Weights of a small transformer language model: some layers without attention, exclusive self-attention.
Each number is 128 + 24 x the weight over the matrix's rms, rounded and kept within 0 to 255. Layers, rows and columns count from 0. Numbers have three digits each.

# layer 11 MLP gate, 576x224, rms 0.13, rows 325-366, columns 112-223
103107116099168139152078144193138111131151146065182115116113119133129158113108170148108109108141134158115150108146149133124106092151151113122106104154148127109126146102158093064161121167126139110148119092156163141056110143104115107125168124122141134143126111150137146158093115117114064135120146147145159132167147083114147073182134167116
111122148163165134109121133144102117134123160137132161075070154118124174128130087139143126124130150128134172109150111115137172123123132119131109134140111125112107139129147111075098128111123130112133194154156084123093120139084119125096123091092119170111117138150158141187083155132125135116181115187133113133143134147158133126139121150133
113105107098092141164154099078128125108117113127103115097140143127149096189110144089113157105128123104146132129134152115140155087125100109143148132116112100165140127141095122148067109149082135124089106131127125131118128115088133098161112121124116147101172179131071119118099137140124111136076143124107134099075099117145102161103133132100
144128094094149164182128156118105097146124094147120115110135133129174096140112120088109102109116121124101102131111118124147126118117138154124116131128114165105100178099144146132170103108122107122097108153104144161168099131105124133120168153122124127100114127154118113140154130111177182133125099110139174144110113129115111123167154134102
100149117127114167090138155132112116127129142098124111095123096144131186150129170128145074123131074169095035123143177096113135123148112122107101141117080105094178096139113148146112147148107163121157117092138152113168123146148121104147102087139162135138141124106127113122142116144128132157125116106156142123111123131165146109098163145100
095180115135128099088085135097087140108094121150121119140131101142158125113122108100151166108111163100142119152096159104166136078160118109105101138126124125094153164135161133093107179133099120132157104144191165137118143158120129129113157151075181131142144138118158147147133107158105170100146110112089143167149113059110177139134102117139
141132136093131149114143153112148113120136131119119126143125121167078135148135112144129150097157141120135100147125188144090117112136121123130086100094131139144136123086142119133159170159128096145140107081105084136147086122109133142116140145091072142116120109115092158132121148157155099170119128134163108128101154129118119120160112126133
109137162143149127113092119166155160127150162134152131167113090121143133124143134121151109152104143105117131135140108126115161131095119131140145124126130145122147112104185144164061142139149132161138136173157119085125106155106129113133126106077103131140125138122103162103123079137147161120085128161133103121154117159106110142137134129140
120116136134151101125125165151120097176170170089113154078123107145141149109155145149120139114129084132120122135118113060122073114146106117137135110092069136141145128149107115081148115158086169133141132121144140136120151127108141143130109106107091146155089108176106151114145101151118127109137148159127110069112125127135101125099128135114
132122164154105153140141142148126165101146118146132127131136128156153119115163132112087118114097161142139152133108142091168111128141145112114170122150157115126163105156137153117111114103112155126119103117160142109136133126123140156132091134124088119140111131081118147147113156124150140106091173164122114127119119101121115093091139119165
126121167083118128145096121114157074074126087143130144079134155110170131173143127196091096136171131115106102113114175106112098108100157103139099141105112143112135065152141185074091086114107084164119119168097072110138143109106099110086110146103154107078114131147118093110113131139134100082162101159087130128134154104121151114050082147076
132119135151091136149174132124059104151134135076097114162081161128107100147154143089133133110092135144091125117138182161129125094114161100125114109134130150095120141110140107134123171118137163135113146176122130134131162135123124130160109115100147126121124131120120144177124122196094082165096094117105148122111096124126173101136090161128
127123136135137134109140096108105145136116126135112151124120110100116133150103130111159145142142097148106142117132138112123119135149127125122091129121061153165119077130119138135120134149135145139085183093137117120112131125121138138076124111118103129158136077127104143116123127138125182169160098085138147125113135156109130083137119131128
152121171144087097141183183124106078121097137151222130140102086104101091143163139115144102152139151131152143110140148095160144101117126168184187111086099142150127116125145098127135144115087138129139112140098115146129112136112111106109097125101128167149095137088098128126154137131161142124115162124170129132109149145141136091102147111110
136135180105121138102104112097155145133119157113112084110075121155105089133133134143114102109138087114110134049134114067076162130166130153157155156158109147141103092127134099145117141115169131149131088133139121138141078104116095101125172137143119103130088171142114148157138163140163161121137109103133120129121174156125153134125142074148
113098086135118088113131113105117147123107122135084134138115114151134142152179131122130112111100157153122150090122123140161143124115110128126143143161147126131113154127099166083110111125106155111110153157140128146123150118138127137130113105153120135143124150139140129139082137135152144134119129122139111156133133159157077117116086127170
125173127143107151106132093093130060113107143129135116109127112103148094143100111149141192141119164170160118121095126084174156104129088127102119134149116131126159081124153118137130144124123144123160149063159125115134142148097145131138118136143102121104127144091104118175117134158063107123147138101132127108154085123146122130118133169076
088134078143052124107165115150143094125155155111136133135116145111131154122184148100134145143148108105116093105099093102106124154121144141094109162129113124115114140084096148105117070114098144162096131138067177125154109161118126125135160069159166102116095140107152113153144097148119085127117143085135109127113111107134108141113097121100
110145086126103152164068115152105180147137120149112083160152111099116177117099134085085118149128120106130094089124093098102117088169158118134100147179125164168146120110140140103128141132148130134102112104161151147177103147118102112125132149097092133132110142082117163133100138118169167108142073148140113102144120166151137134081143153172
129093126136143117129141136103095129115134116140139184123094112103164096166183149140134118171107118075082161133142167117125107147166135133147137088132095135114095100133108133116133151107120133137139084127153143141162131125124099061091122153135057103112103096109135168109122117123122128108111106073119121122123141070094095110108145105090
142113089122105124105103134155082106093162148099129104129144128125151129147151155130103081090132130140144111159112126135163126113100107117126097063089116107092135173118144100123133155171071123131142133149138105157130099139058117077148091128136125082098168147101141119099139092105134159112153109105098099106134089180109107140161099076172
119106127147141081117114119146091078134125142157141105170141131114089156132112133083111125102106177159118107112109074124200139111136121150143143152143154114128127133190158084128118092087080188138153142105194111150108143135126124138151129137165122130098134170113120077084094139131111107123114127140149118156121123160128143131113133117136
128125080132129099114142129112165068137136149142118109119149125150139111105105123107155122107123085110084117151121099134154145120141128120122118148137118149135121154162130171167148089157169156139121136110126121165136158129136125151140167143183167162115149134145148094153124166121135156139120118112120132080134109148154120120130146185115
131089157103114140164159136091087105108128195140149138184098154108182117124143150153133128143164116131132098080125121135139133157110152128103109133147100096136134110110140120128133187140147093135174092068162139114142143166117123092105121115104067120144110092155149151117103132127158119080189149123116161106098163146139111132085116121147
099121123146150085143122135154101129158139178170146136126144112126176114093155104139117133131124083122129099116120130080108175145149157135132111135125120145113119144144154155123140203093112110105070113170116173128125127146154148149155118144123165125102122171133140134103137144109106136172140095119099146139138130116144118105093134156133
137118138124113115090136148129137119115102136129120152097110138079068154145115142137137170123092070142101088120113123103099105136145148126143142116129126114100128111125056105110133166143113146153151160115179093153115106125126107147146144142106153174120141112136103166163102116163129127112147125116169120148096163140128084124141118166152
185134141110105155193152097138150132141145151164078111135082149134130112119149116113070152127161138075096103119099134148148150105126121139122123153131135135128150137136161146117151168112143157124151113124111143139155135140131161147125105161117111087135080157152155164167141116141148127144121095171152103133109110128067168185138121105128
158134139118134115145099125093072131100101140088120129096160118134104120156095152094113137086143107108135154116156145104128112124125129099168130141114114112089086160115103099154099117148136149108170121146164093100139152137114133131139125136122092137111153180127107134111096143187066115149103115164107116124102121117104111136128141136080
106132125129148119133134159149160124138175118163063118168163139109089128098132138134130113113169192134146117138130189151121116126169103151141146142110161115103100133119099118152157104138164114135180113166138111154147111126115108109083166120150133136152128078136083108127142136149100081133111174155134113116146113140120154106139152128188
106126145142136107157104130142098115117144128127130065178153135080119107116144103175142102131118103147067117107132142122092108135161105118115130160143107129140162116132184120080144132124089123107164109145133079091129125125179118134123148127169102132159106146098153138140110120128122138112112147102174085107151141114095169165109154162105
149123170155140089113122090089128166101110164081131128122177133109146150102148135148169146104128108168132105126123148079100120112121115105134136101107150139117127119123177122113157178110069154130117159118134125098174093139155131067119055127108094114143143133108131148108177117110106091127160117186120163149100121142109102112124116116116
098113142109162132108113151096107116110122120124092140153095173116113098134093133157149098122169138172077159137118148133115139162141113123107118127141146138157151104121116138139121097125113159105126145180152121092095105120140140110144085143112136089113104169150153148141170102122156103140152126172099130097112157116127093146129121133133
105145125184104135081147112136099144160091136138152144115157105092160114116159134109126113148093131124167120121116103156112136131160139112074121159132102091134144125142134125155100134115092160099117177164144162165082151172127108149159113119109170105156171134121131077131115095175123099119107129126122110106079127063141126128107179133102
132129122193108136116097111140137155140122147077128113100133145123177103162103137142153138098134090120136132126140173157134122137142128106110125100151128123122122178132108135130133117143126106152098121118096121145113134122119108106076128180104200100101124128143139117157075112097126101141132082106124156142122113142120155142103136142112
113126134123141140151123078166110116143096124118146137161094170131129152121116162147128126141158148137108142115126122123162128140160138109199110097101118137137130118162079135104143131126137130134123114090108138113145129118106154107128143111141094108114128098129131163149127125114114074158177117153121126126131167176125164144164100154086
157132142163134145125185173143150148096107156097111132159120107146117119077103105107162149164125155155142109104097140157115139113149157109104124134127137095142125144153179129137152155129153129135167145150100165150111132198146161165144110098101169093117114122084157149141145116120130129088155140108106157132161185155147139143138129121145
122084140140083151123085145138109116105154107132093117177125086103100131164143131110122121116157173180087120067108145116113164146155112128140141141103137140134091112122103154116169121159162130101108143111143098123109111137157139138089148117137107158126147138129156104138114172136128127086149125111117109153115139132137141138181147135117
105131123125136185116140114180144129136141109138095134114114120132144141134151092111098130100146127106139116117097185078121157170108136136093099093139118112127114163116088155162109116133128137168127109157138103129137115122145102096168141101116102078134152131113156145107164102169123136136128137157115152117106145132120110110099092105131
143139150151137149158102088060138126141108129164135093118081147162136099098109140110090124112116145103118135136135129124117115150110140167165147126125103135142132106079115148145133139112120133121121094139092148120133134151153135122103125104146119154102132125138107126144133100146098143168180129142122136121106102119147112090126128108091
145148138115130139144116150131133128177123137116132144137117119117133159129124153130128073120048108144160189137108143138123156157123103129122116105117108161095147100137096102106104127103123112158093117139166113139085127105119116131130115158139111177137137096114109173133135134114116099089101149143142138129104149138140126109112155138142
145131156116142123152131099086123148127142168082133099124125154152099120150111133138120141145141131124148136121162178162113095141093113128138129133117115126117166105155109144117060173135122111152095201153145120168150158121127123125118111104138163116131126134117102168127105118118133118135149093123154114090102120154122129139129127123106
140131128139167143164117145109168126145130133148135135125106144129153131159119153125133124125148125102174124137120136138134117099135121103109130127104141155114109121158128111116132098110125128166119116167131123128093119104133144116164126110098112129158093154107156191130096167154098108143110131132098141107181122123120151114067132128118
# layer 11 MLP up, 576x224, rms 0.136, rows 325-366, columns 112-223
124117137119112158111147163193125147082133143140125141116120124131129115147111168126114117159136171070127133128150126112119095115125148128142125131128082110124132155149163191139163150106125074147151139109115111120119132133149146099087130107070126133165122159161135124150095155118107144173141104134123116138139113099104122141054103180132
133164119097104168125136132145124176114131128159131138174106106127163060079146137111171132119116096123148119130070156117080136172071140092142148172115139122131161099152130099173114155094163121157145096128104131066107138146140140109123108109161149098117176101058107138145151113101144102184155116132089159134114112182111121168171114091129
129151092116118096104131123124099152146134136112130129119146122130126103124162153133162146137124081128157139163106118093113142132109158108153117111138130066121167122130116140145087121127135141150141149148151106122142169132141101131163119086133101132123138119148153148109112107166104104143140133132129148089127091132140153137071096168105
099127148135145137145110115095154150154149132094182106128173129163102120142119125084106178146141152124165133108139138066088134158102133134158141096116125141128127152159128173114124142095124165128096178090084125123139144116096113127126113140114139141115109091141137147118128131135099097107102084153117107117097126150153142118127139120103
132129106138106163168147116119185127119097159099187081122137108120100135142078109142125154137137096103177142113181144149117108116104095151144147153143117158126119094120110142145116106121108107136155152092123124124119125141118103159117109133171146166121140192112124146152129122134141122093142143112126122138163130131137152173158136111102
179103101139102107121121130114136096139105143166129098088149121167115143143147147106128201121091146105106085120151120161103113121121154149135119105091162179077127183099149117117099156146142121153138103115142141129102106113109134129154160152120175092171121129135139127094108139197180103130108164152108118152102135145125093125156121156102
135179104168131093127120076140148170159132138151106153105130118159171124142114090123148115123119174127121158128118111116113169142110139103110109140131101149134136136119108160109120098131149156127088123118168125150112166122132110128118147152137142165111152157141148138139133114148123132157126155163140111133133094102127124149137074149128
125134166127194124127120139132155118085154135131147140090121150133168128156177090153126157126168105125175113151141147145131141151135127125109137096115133100152133131132105120129190166143182126134074120159109134156171139117140101129131143111123171086109098065126189142079132154119158149097096100173128125116170156132139113159100112135139
131132152159114149160123141149108100106132113155143089124108116095105155133129126156144179127126099157180156106066133143142116100167142124134136109112152167109131176108178097174132096157131138144125137130132104107095091139087157115146122125127086138135144109136111143144141093079159125107122134147088149128155125142159142130157086153110
123140143126113147100139098144142100117126114126117127128134130104116122135090139110112169125087103125123137162128139139128125125117128142104108106123093165165131141121102187101145100128141170143099133089112087124165142119136153135105127149172147131104155113117140139142142101117132123082138165128158140137117138149134092138142139136090
167186096147120142133158120106124171111123122151116109114103122129153137094089072148119129140149141111124080133168096091141154139139119102105100119169168117145090128109127157108157163124164157109112186148164158135119128120174103128121098142160153150127153065149141144124156097124103127144148111120128109141127097150129141156076142141102
128091107062182123109145124110143139115056134086091123130098164098139084130144143171049143103136113074090122160106190152121108106105153088151072134155174159179156066159112123118115115117118119122074137184101169160161161136119168122093149157129100126118115112104127129132108067102084152151086120157189148105127101075098187115167125125104
162113144138119125164140129131140156100151110139106110107112120096087144149080114095116124154113127161145128129124107153085132109145080137138090151078070147109130115076128128110125142154102128090108152125140155147105159110160108131116101104086121174163191122149094095127140098163091122102050088121161104114113113123111127112133148097150
175093152141138134142172132119137158165114146140078124118113187132120158114120147163114130125154117121123174129142122088127139080173132155145130108124158173123107100163168087132106143149160191136131149098109127093164106114141143157105120123150130126145156100132100116139163147139104101162136140107164115129147171087100113139152126113158
145097146107132115142117143130113107114107123104143155081150135100117153093126116121157109109115154161136139104139143130125115109116110108133125163134100165170078131142118088139122135175136175136146123159102104108133111122132118137156093185110120122103103064113119114152137139123127093099122096170117104089147141145126126165099120118093
133123109129129171135108080159114110157115115157142099151161129130129137115158127144126158155114088083135140111079139094112129156112155150155172134116133135118149125151119124103119159114137128143140159116132118121137096114101086150134127148132108136122136096130120085111146146127152121158132103114147147152154095092131129149142090143141
122109185139119137121088104161154203126156151139155092090134169143098187105134147105159106143101154159125107126100055149123117092160177122157156157137117132100130132093119133114123140119106077145080117171122111113117109128149099105116126159099164128127134101191100143135150123100164086083147115141101131141133095109094104137135138123194
119119147090134161136114143117096148142138113144133151140098132109166157160134123134083142103168097100146133122153131136121121091114129144121118115131148096104113163120169189090137126134129109121125135109135096117104142126130193144123140149127182126113142096143117096132100142128141144127132130141144134138154189090112120134127181104114
132088098108126110151114073142140117123187114096119146113186169125135156206118143116122103132169157128120116088105166149181133125139126143137157152143126110113166118116132123139106121124128089101138152104133118133146121103104116128117116136141120124113141071156117118130070180162123157140102157144105134121102104147157126177098072099111
145143115153130171115114134134162138145125160118124153142159170073111116103135096097119119162141138150128145140082143127104114107123144151182121110142123105127160127122146106177141143171124127102175138140082101105124110135115144111121102149128100114179122164115129154117189117154153119138115105139139092146137144143116125105133116082119
157107156162085141139140139113118135149071144168114082136142100125135130132125113151140135143079120113113109172109122180152137164106102143120142154142121093089163161145120175140145050105088091179090118104112120138141133122122126150141127152108159079079120107126150136141137129107115163132118112153109115157105135124170123112112152129115
136090114116092139124156145130111134067118119127135118123100121112146109108118169101088162134129104124084146123130139160160124151072089140130115126144109140107134116150114096148139063129104118052143135127143116121207130135180143128096149124128103152140121127166110124142119120138121135133091104124148119125163121122109155106140163145114
130081147106115126112135156120080129096113108158151148116138141126136096105129196145104121131080119141172136105160164132154120137137114140133161118115145117115135129088125142126117137177135119130106099101155099141158121121121125120114115114099138107171129157136129133112142122109092137131120136117123125140132156136129122078152118108151
151086156143108129125102097083148123072164153066147125136077145061101133105150145114189112145126100168133161103159119161148126154143128148159157138111109107141154112116138119121079118212142130172133147136148116153109135148185124092166131147138117111126137129149081148145178124113085129118107132106120125099128133089123158143085150130119
088120114132107132113121120140119147126129114175132117120093116114131158152139158123122124155131085139116138142151092130150140105123173124104124097124126098115104185121127138106133114132108085138097124131091153143133082158146155144143148130118083154118086119130136142150171092178160144172135095109140199106096115077131145092131146116145
133129113155175119154128117118132118106170130107110137160111128148096113100100127123161118140125102136136085114139105105191115124147118134140145163152122142156086120114152107117110094114130139103133123130136117131177149146169110152153115142123150134151141084133148100113161153136103120105142157112095155129126152097140155145127154142165
127140157136101083174107149164165110138139140100160123129118119151119123109139087111137136184126165134136152130105127152142101084146103123102116115155125121094133115105131125075188134159091095097161120103149113137158109168101122160124145121125104159138126178127143141106120134107126111111152071102100113144109127152112125118096148127101
107106118117155147072126121141149127108129117155121124131132091129116127154094097096115146116112145121151148144144127138152161101086132172072135084105160149142141166102116127142171170135149127108134131157106150164133125121134167126163128159131139133123114092109157167152088121140124171126149073112206096133123129157128110165140133105138
122129069091125165140161120114146097157129145106123143116095116126085091142131169098149150122110111188083165135124129176147121175122123128121121155124129121116126097162093149103127132131156119103139112115148112150131163103129133129093166147098169127103176117117162118111096127143123152109153147105137092098129112125087144133131105139140
134161175128130110163122167128157101145095121138124151158121127157120136093149086127159120096124179115125174150114158152146179144186130130115128093100101117128068136169137114132118155100201121159158124117117157114161102127113110141141084158121101126134167099172123132112123146115086093076102119143114145112156084167131110115091117118122
068140094137074134113159149135094129143129096154123084136163121129124162089145137134093125126114141117137213121122134105117119156065122135107115114136121159147114150133086177143142071088159076127174058121139119158142088157138153179168141147149084143137137152099139126134093119109158153125153132106126115144118096147136152113123136125126
112162108126139098109117120141095156120108103133121140103136103128159145150134084161162153109099147109147136102110115096109128125141152120129147164125149114143100134127110147168124152111118109103116141104164127092116146092171147150130149154142135137152169108129114151117129166114144155093118082119123124109107102094165126140158115131157
107136130113104113098083165100115099134163161143117128138120122117150137093152137123114119132121111140123123113156113178143101168159133163151134157121128102129161134135150117132114141167169119130115140146143091130148105121097139113133143106125132115097127122130105089095114087114134122095121110142120146135125127118157101134156131127130
126148129142101141143124102141065111148149115147151091138136110150155141097146118050159148159154125138149122145145179158148137078144132107095133113127134159116130121141163100142120176103125142124090102133138118148121115135131156107150155167144131134117099162151179130136102113086154115122120146128109112148152112134157125182152126101104
126185125142117116137124118128150116118091155075126167159123133113106087132161116097144101128157126100096148099162145133104162141138123123143135159129128111183173158189055132095120130128132129138114148147109150140122137119134121172112161104110116157125180109126048112128125124104143145160116155124116093135146119130132130149171124143157
159140125120145118150128093060130147149149154109110112144154124108108106156145127122125133046085159122143132126103143133119140143128144143110081104127161139112103141133092172145136134151146139126118139125100141145142169056083136154122128143126137144126141170102099162123126120134121105076127171125112123140132139109140090124121124124150
173154164090137107171121111107109104134116152113141138153109132141099145132120142154124106142104109059104116113152163155136105130111142153155114096137121089120120090138117094147109102130113136129148150133142104064094161105121109099125162168122100100131176106143122099145100168128145163171100127094112091106144157147119119131144145122133
120105127130083110142117117147125124122150126167149132157106134099088145117090168145109115119117121146073115124119099149077136157086120156147101114130137090113082107120122154151153100135101101089130141129120121123142107139139170143098153136109118122175157096134120102126146121132136128125146133114121166145121130136106076108127131096107
130113139149145145116138144092097121109181076153100133152122135148133122083154099153105101126094153082171156157105109124141138121094119120124131100130132135095128183111164110148129160133130091138145088180128132136112121148120087099162120132144083119107123144121176141127100154100110091100104129166148139131110155165127102093122134150167
119106130142152135136150117128083153149123109134164115128153147157125151133125115158117175122121112163140160109107120070138108129116132143141121149112120122113122149058104134142113142136114180134146085099125127099123125142113133148119137104132083117148125163138089152157134135143106170158082112147170159146102133150146127114118115164165
108121110148099144122137168100105133130145108109117108144082132116109180081138126105115113160113113101140126060158123135145129056119120133134117130142126124111137086123144086135082168126122096130123133130162118149133128139123106107144112099080148137112145121108125150169098137121103130141135115122121162117159151174071137141126112160126
132129140145151174162158162116147113125147126145103127120113132157113119139106173061169127105084122127098113199132115142155115139138132121115125093083170151128120126106157158087131117123170102140098140146097149121146112150175137136122105114151126113124134120040157168157125166164127141118112128120146152132147123064142122110129174152150
# layer 11 MLP down (transposed), 576x224, rms 0.101, rows 325-365, columns 112-223
141116145098118114127166097069112123130162132137100128164109129135181080110165134120156195130130076100131135106140139180121076159171107101123090108099119096116134128118088150153165096118129098104100114085156151117132105145144154131136153114161106115106109068114118093157133122144106117096176142142128099107164139139170128159094075092146
113141149128149151131125148059088111130129149097127197162127120115165122120097128136157115124153115099086145137125149125134118149125144116167097120106140115142111123114103078145125148109139127146157128130095120126057129144076129109140159046142161107139117129109132117169121121105099098114150143115140133106118154149109119102103150109087
158136142128145139110120143137126118135114159129127127100154145124147168111106110129141129127125141151105129127124147134133106132121138145143146104147136157129089120105145121104145146104135110133141122131102130136122110171135115143124126121122132143120135122150168113136143124106128171145103103135149126123169116128112120109151115110145
133108119117105104118131167149081141129087071142107121158117111114111120111134113192164114133104138139082096121128103178162146139133115122115089126134180130084137099146157095147131108125103129141151111080168150135104129081125111125126145102111153120138098103134141098134122095158112141138135142112111075178162115154104110170108128130105
131142107153151116153127090116122143139106108117120125198120111145160140115126104134091151138160097093132146097168122116087121109111156107165143091116203142106127170149141113096154143092111156145121162128119134086094109092149106132109176163107154150127145155095115129218102162075129141118098144141149163107137147135130123142131135126117
100114133094180176140123122152162151099082144150144162145141147077129175103125113144091107127114145128150121151108152117142127147130167121134125153122109134160107126115103138126136136113159135140151150112136144148088131122142139107066063099152108152142157135113139093119104141152154082107099103101116157132100087122127135138119140082134
105129086113153155138119138135115127102123148134133128095100141137174138148126181106102146152127132137114127144129139140156117131123111178137112136104142086151137070168135132101113139105111143139136157151149144105121129058127160125141129130124128100083142106117105109110149121104132114118095114129142100084108099157133133114103145135108
154160109136134135087142160119112130113122127147131089096135126153135082161107106150080178143148146151143172151150157133142106145128123108177136133124098137162104110150103152132150100153109118128141143142117123148129148151129164148107113109124140081173110147181113091143116113158115130075106169132135158132111098117151152135102105136165
103152102146080152138141128052119183128110162142125104135111141108099144120126144112099091128102157180128109117139163150104109144145123161169140114145070062104113142181107156161114120096105109126139144132158178174118064141152108134134103116163110099177080139120153126144108149112095142143137151107149142121140156121125132123120097123129
127152147117125132153159132071188116111111183121118125113133152180144142123126091171122072124112132102121144133160116119114148126075114099130104128145117066143145130132139122146115146129136089125124114146120156156129115114120090151127139100112099109107138138123112124137121110115139101124143118105113151086109114130144162130141124141119
119117123097132142153118116152129144137068143124133121117108109111146123081130184143117157129068157105111153132124119132083146153096110143145099116172130118110128126136138103096104162119139140127135155125208146107121133172121086088172127161085106136129117133143158145166154117100160123126134095128124119138083107130119107135112144132130
151115135124137184110152125135107155100119138103088143135139126123154097084150152103108117145139138127150103169121124127136144137111105126085106116150145107166140123142103111097130173142114128133125119111112149144131140148150156098133103144131133124143144179194128105095117132127114145176112113140114139139118158124161167139104130159108
119104124113144100115125125100128134087142108115135090104141123146128124126141129098105089147110121129135091123155114130136146151146129131131115118147119123102145144088162127161113145120134092082112135182107128147144133088116149115120132081151144102110120121108101091127139141142129126152131129152170119153157121097122132124113197146118
130109198159096137131169143120130078161113091101152137122116090120153076158113121138128160117134097112127170132138101126133106081130137115167093109121111107101114109180117086162079128171160166104156134095100152108152106116137099084112096138129129113135139103088147130142115142071161092169092142119144110096124125096105155207127099140129
151143109093139144143128131130146125077105155089092113146150159107111129125151125144109150105157115142125113114138147162104133175129121105095095099090151157113156168138140100142135141106122117123116144149102146147133126128149111064165172114140139096148087137092165131141130107140131159161084142146136090138136159100138072116106151135149
092125118109130071127134145116127116098125153138098154124082122139125125112159149138113094135117126139128124138136135128142124121129096117106136107158141109120127179149129144143149121133089144109130121140140107111140121124156122132095150116148165121151104157148112127118127120130093155162111147128109091146109181170137099095125114084144
157151104114114169123112120176104200118150128114103103116098133097123120136109122084142136118220127120137137134123131138138136112141102122132142152095106153160139113109126109081151154128132139101132108103164165140153122186103130129103101105141145103112167138104106121148125124174105128107159152153096135124154128123141156101129121150110
129133094079133111179145139119148156144129171142110096116157125159114102156126174101093149149059107154120148150133129132127138122116132155138095131121102088123137152142119087102122141133192137116130120121134150116121121092148127137112123185125161099143103090131139130112114095140139152124116120136141129105110162149127168127107133170181
068123111141101128129126139167134139106128110082193092121153127151136134069128188127146088125167110169137101160118144126093151140144117112129095116170129150129096143133131126110095142133078113102146117162113129149144161158145107131130130116131163152154119065160134131112109180177138095134107138115127171146153131125106138138128125127124
168124116136116133126109145139090120149123128153131132116136122140135118119139150125159150187129106120135174120159113108142134130172146119148148180155115161098096138138106120117112150127165107108145100143117145133185133157121137092118150163124136135102106129176158163149134119110097134116136128083100124116158139096098130092137163124172
078133134132155086130124098100161150128129164133129173155120101136124140136151110147133165171100108144082176174121133109129102121126145120183154149132161135156155107135113125143119112136166110157150133153111121110145102091147168072136103158151105114089107144121152117080082123085140129145081131099115134161136145110125134145140122097193
125131166145126122100130101063138135109155096128127149119104105121094121123115102127185140148155129130132133111120135144108174142092085137103138148108163164135107123133082101175106131147129050194133155104124131126165127127120084136118153177178151094130139122128119121151132135139136142143105127138132135110131119101076113151135129124097
143172147155107140162147119132167126169145158097125077122129150140140178146115076114131104117164117122111115170119132148115146124124167148124106105150123138127131134142135124123118126069124137150150103128115142130109128119113162166124144152138125117100108066114120140155116147133125108096129107121137139107122109110140135202101159149117
125138133105093222140136122092139154090157164128105153110097150114116159096131163111149153101183098139118172128118180124115134138099144122165122093149133170134099162172118154158161164219162097149111068139172094141165152162126132130112113165114100116136147125137156145142131165125099114139122125168162130084138141077144136165077126108130
155150107130151118130146100144142105152102108130108097154141158156099131138143181121139093168104172133157128144111095110100108139101168105174156150123144126145096166118113115120121151128133077096150131115153120135147139062141146130149147102126100150141149120155134122120111098122148099123104165117130133143136134135121134141141099077100
161097157136172112143109100119114100114161138140118127144112139177093120101125101114131095153116168108154140142146163158161155106139134178114034098129111098145107168146180160130124142094115130110118118119083098088090096135147127159106085101153107104131132129107177098120181163106150115171098169152116123070161092090123153099097164077131
157141168101155091125082090126097095150138157105132102109118149114164119104130088117114151161100122103115078095129063153108134152177114117152170132151112120042138113160115116114124171121119140121153120123111129156129157036128126158151138148176104115169116155094143125123110147132159117134151089110110151150105138132052143166147155121158
098155154141144141126135141123145118151102108141173135119112159143166109153122145133158109107124099153099126114150144172130118139119135102144122149143122124147137123163151145137184142137089167128107148111137140117110149020136114159124121153140141114163080128148122091140098134127141161103133158116085184112151131103116119172130130159145
115123119097090148102129094113111101148137130144137109139141120129099134114136100108142086127110111149128136150145143191136144160102138129163128140159113115155105134158114196121131131104125146119116166094105144121129141092091154116093118134086148108147133132092135130120102116122106120121095170139130113092104118079109127130123128114159
152125118173147121104138065123128113132078148122129131139141107147153133058113129098141146123134070125122142125129099117138158135130138081166162146118128189132079086121131111091127152108128117133154136077115145129123081118117146145122098137103149110124105138153153094153096118151133105098114114131154111110171098103161170129130124122079
129166127108157098137098126147104152158201142149148122093125135131118115167141180082117141157137104152143144146114143077100118154153103123145124105089100146127124138149112141144101124111052122146119125156148147125145142122144118130130153167128123160176122171122098070109119100129120165140121140142134141141111075123105104162137191088134
171116107133090131142143110130148120166154103102171115129150118129124109106154128111100148145104135114172084143149119138125145111090098121143152115125090137132096131150123115135134128162114135137119125105117148191149127066122145132124130134151111150158132105143109086142100133145119127113138145110113121138148131136124135113113144157085
182151127196092134090161145110119138180123097156137105128186129158154168129148131129137146127112147137109148130131129144092132138139160096109077105107112136106170111147097107107090136094116144091144072143133122114107131159122140150153104113159135127094132114147116112085125164125113139083118143115114144157156120159126161168089188182106
120115126117166139159132192126102147108135160147130131137112151110133150129107157142107154157128154147106146121119134161154167101086134142164095144132148094089111140131123185156164141147135113100126110140112110095088147068135143159116130085136128133124122104117116115179173120130146114141122119115147141067145140135105132100114119102135
125145161102093127080100123109088188184136112123134126126156136150117129170113106097115120100147122141140162167136140122155087136132094155096150079109110150122125131179143127143149123135122164128072114152121086146139145125125116118119165151115115151138094119117102106100102098132138140136125107104136132145094112079136124110147105125153
136182145145130140182132144136164150133099110080129116124102100143146103080125133119107140148136129130147101108117146150096113113140143125131169128152106121125163103098143119104096097143140134108180113145118160165116116255157151142114112084102155116141124129143152128126129105125094120117127139105126121118122169138119120137128140114149
104143132154118133117092133091134144087147142138152139139160166115109115158167100131152129130163132187125184146127109096146140150179112115080099149156130133119128143124126135131128093128117141153142114099131150139106157192103140176153129136121156153098137081092109068090143099157119122106144106160120145130141155152145113130146111113110
136136100153126146134146108158159132136126111128122140116133165074136128138129126110101097131166105148135148125113124093106137145113132154092087095093129158145106157127060114087151099136125130170112131162148098100141084162145111131133154111106129130123120126129129144123146085155163118115138127127134141145092137099150168128131153149151
123104129120136127124122138137103135162122101104130145136107136149129133146123150101119136108095124162129146098122112165088119137122174117098134101094150101113146124127109091157148137129119128174086100139153119126159168157151141126176121093121136115123114111080173174123118118150108132100158140118184129133142095162102148165098130129178
099133124154105169121115084131132135103109144102140084104141159144134116124137136134121174162061133157150129138114158098103168144125074151159150145136103152126095097140113112109080156151094162147151164124116138144139122148101161082123134118105123114122116136119149145147157105165147097125167110119102136110134122131106132127138136149111
125151109139148137135138122130157134129133136142128136149151144137131119108102106099119127140149113164126109106140102151156116130120119135110145127166117170141139124088147109174125085182110122110090106152122130145130155189124138141111130147100182119143129118117126160124137142102132143134119113134178113111126147105133146176136117129126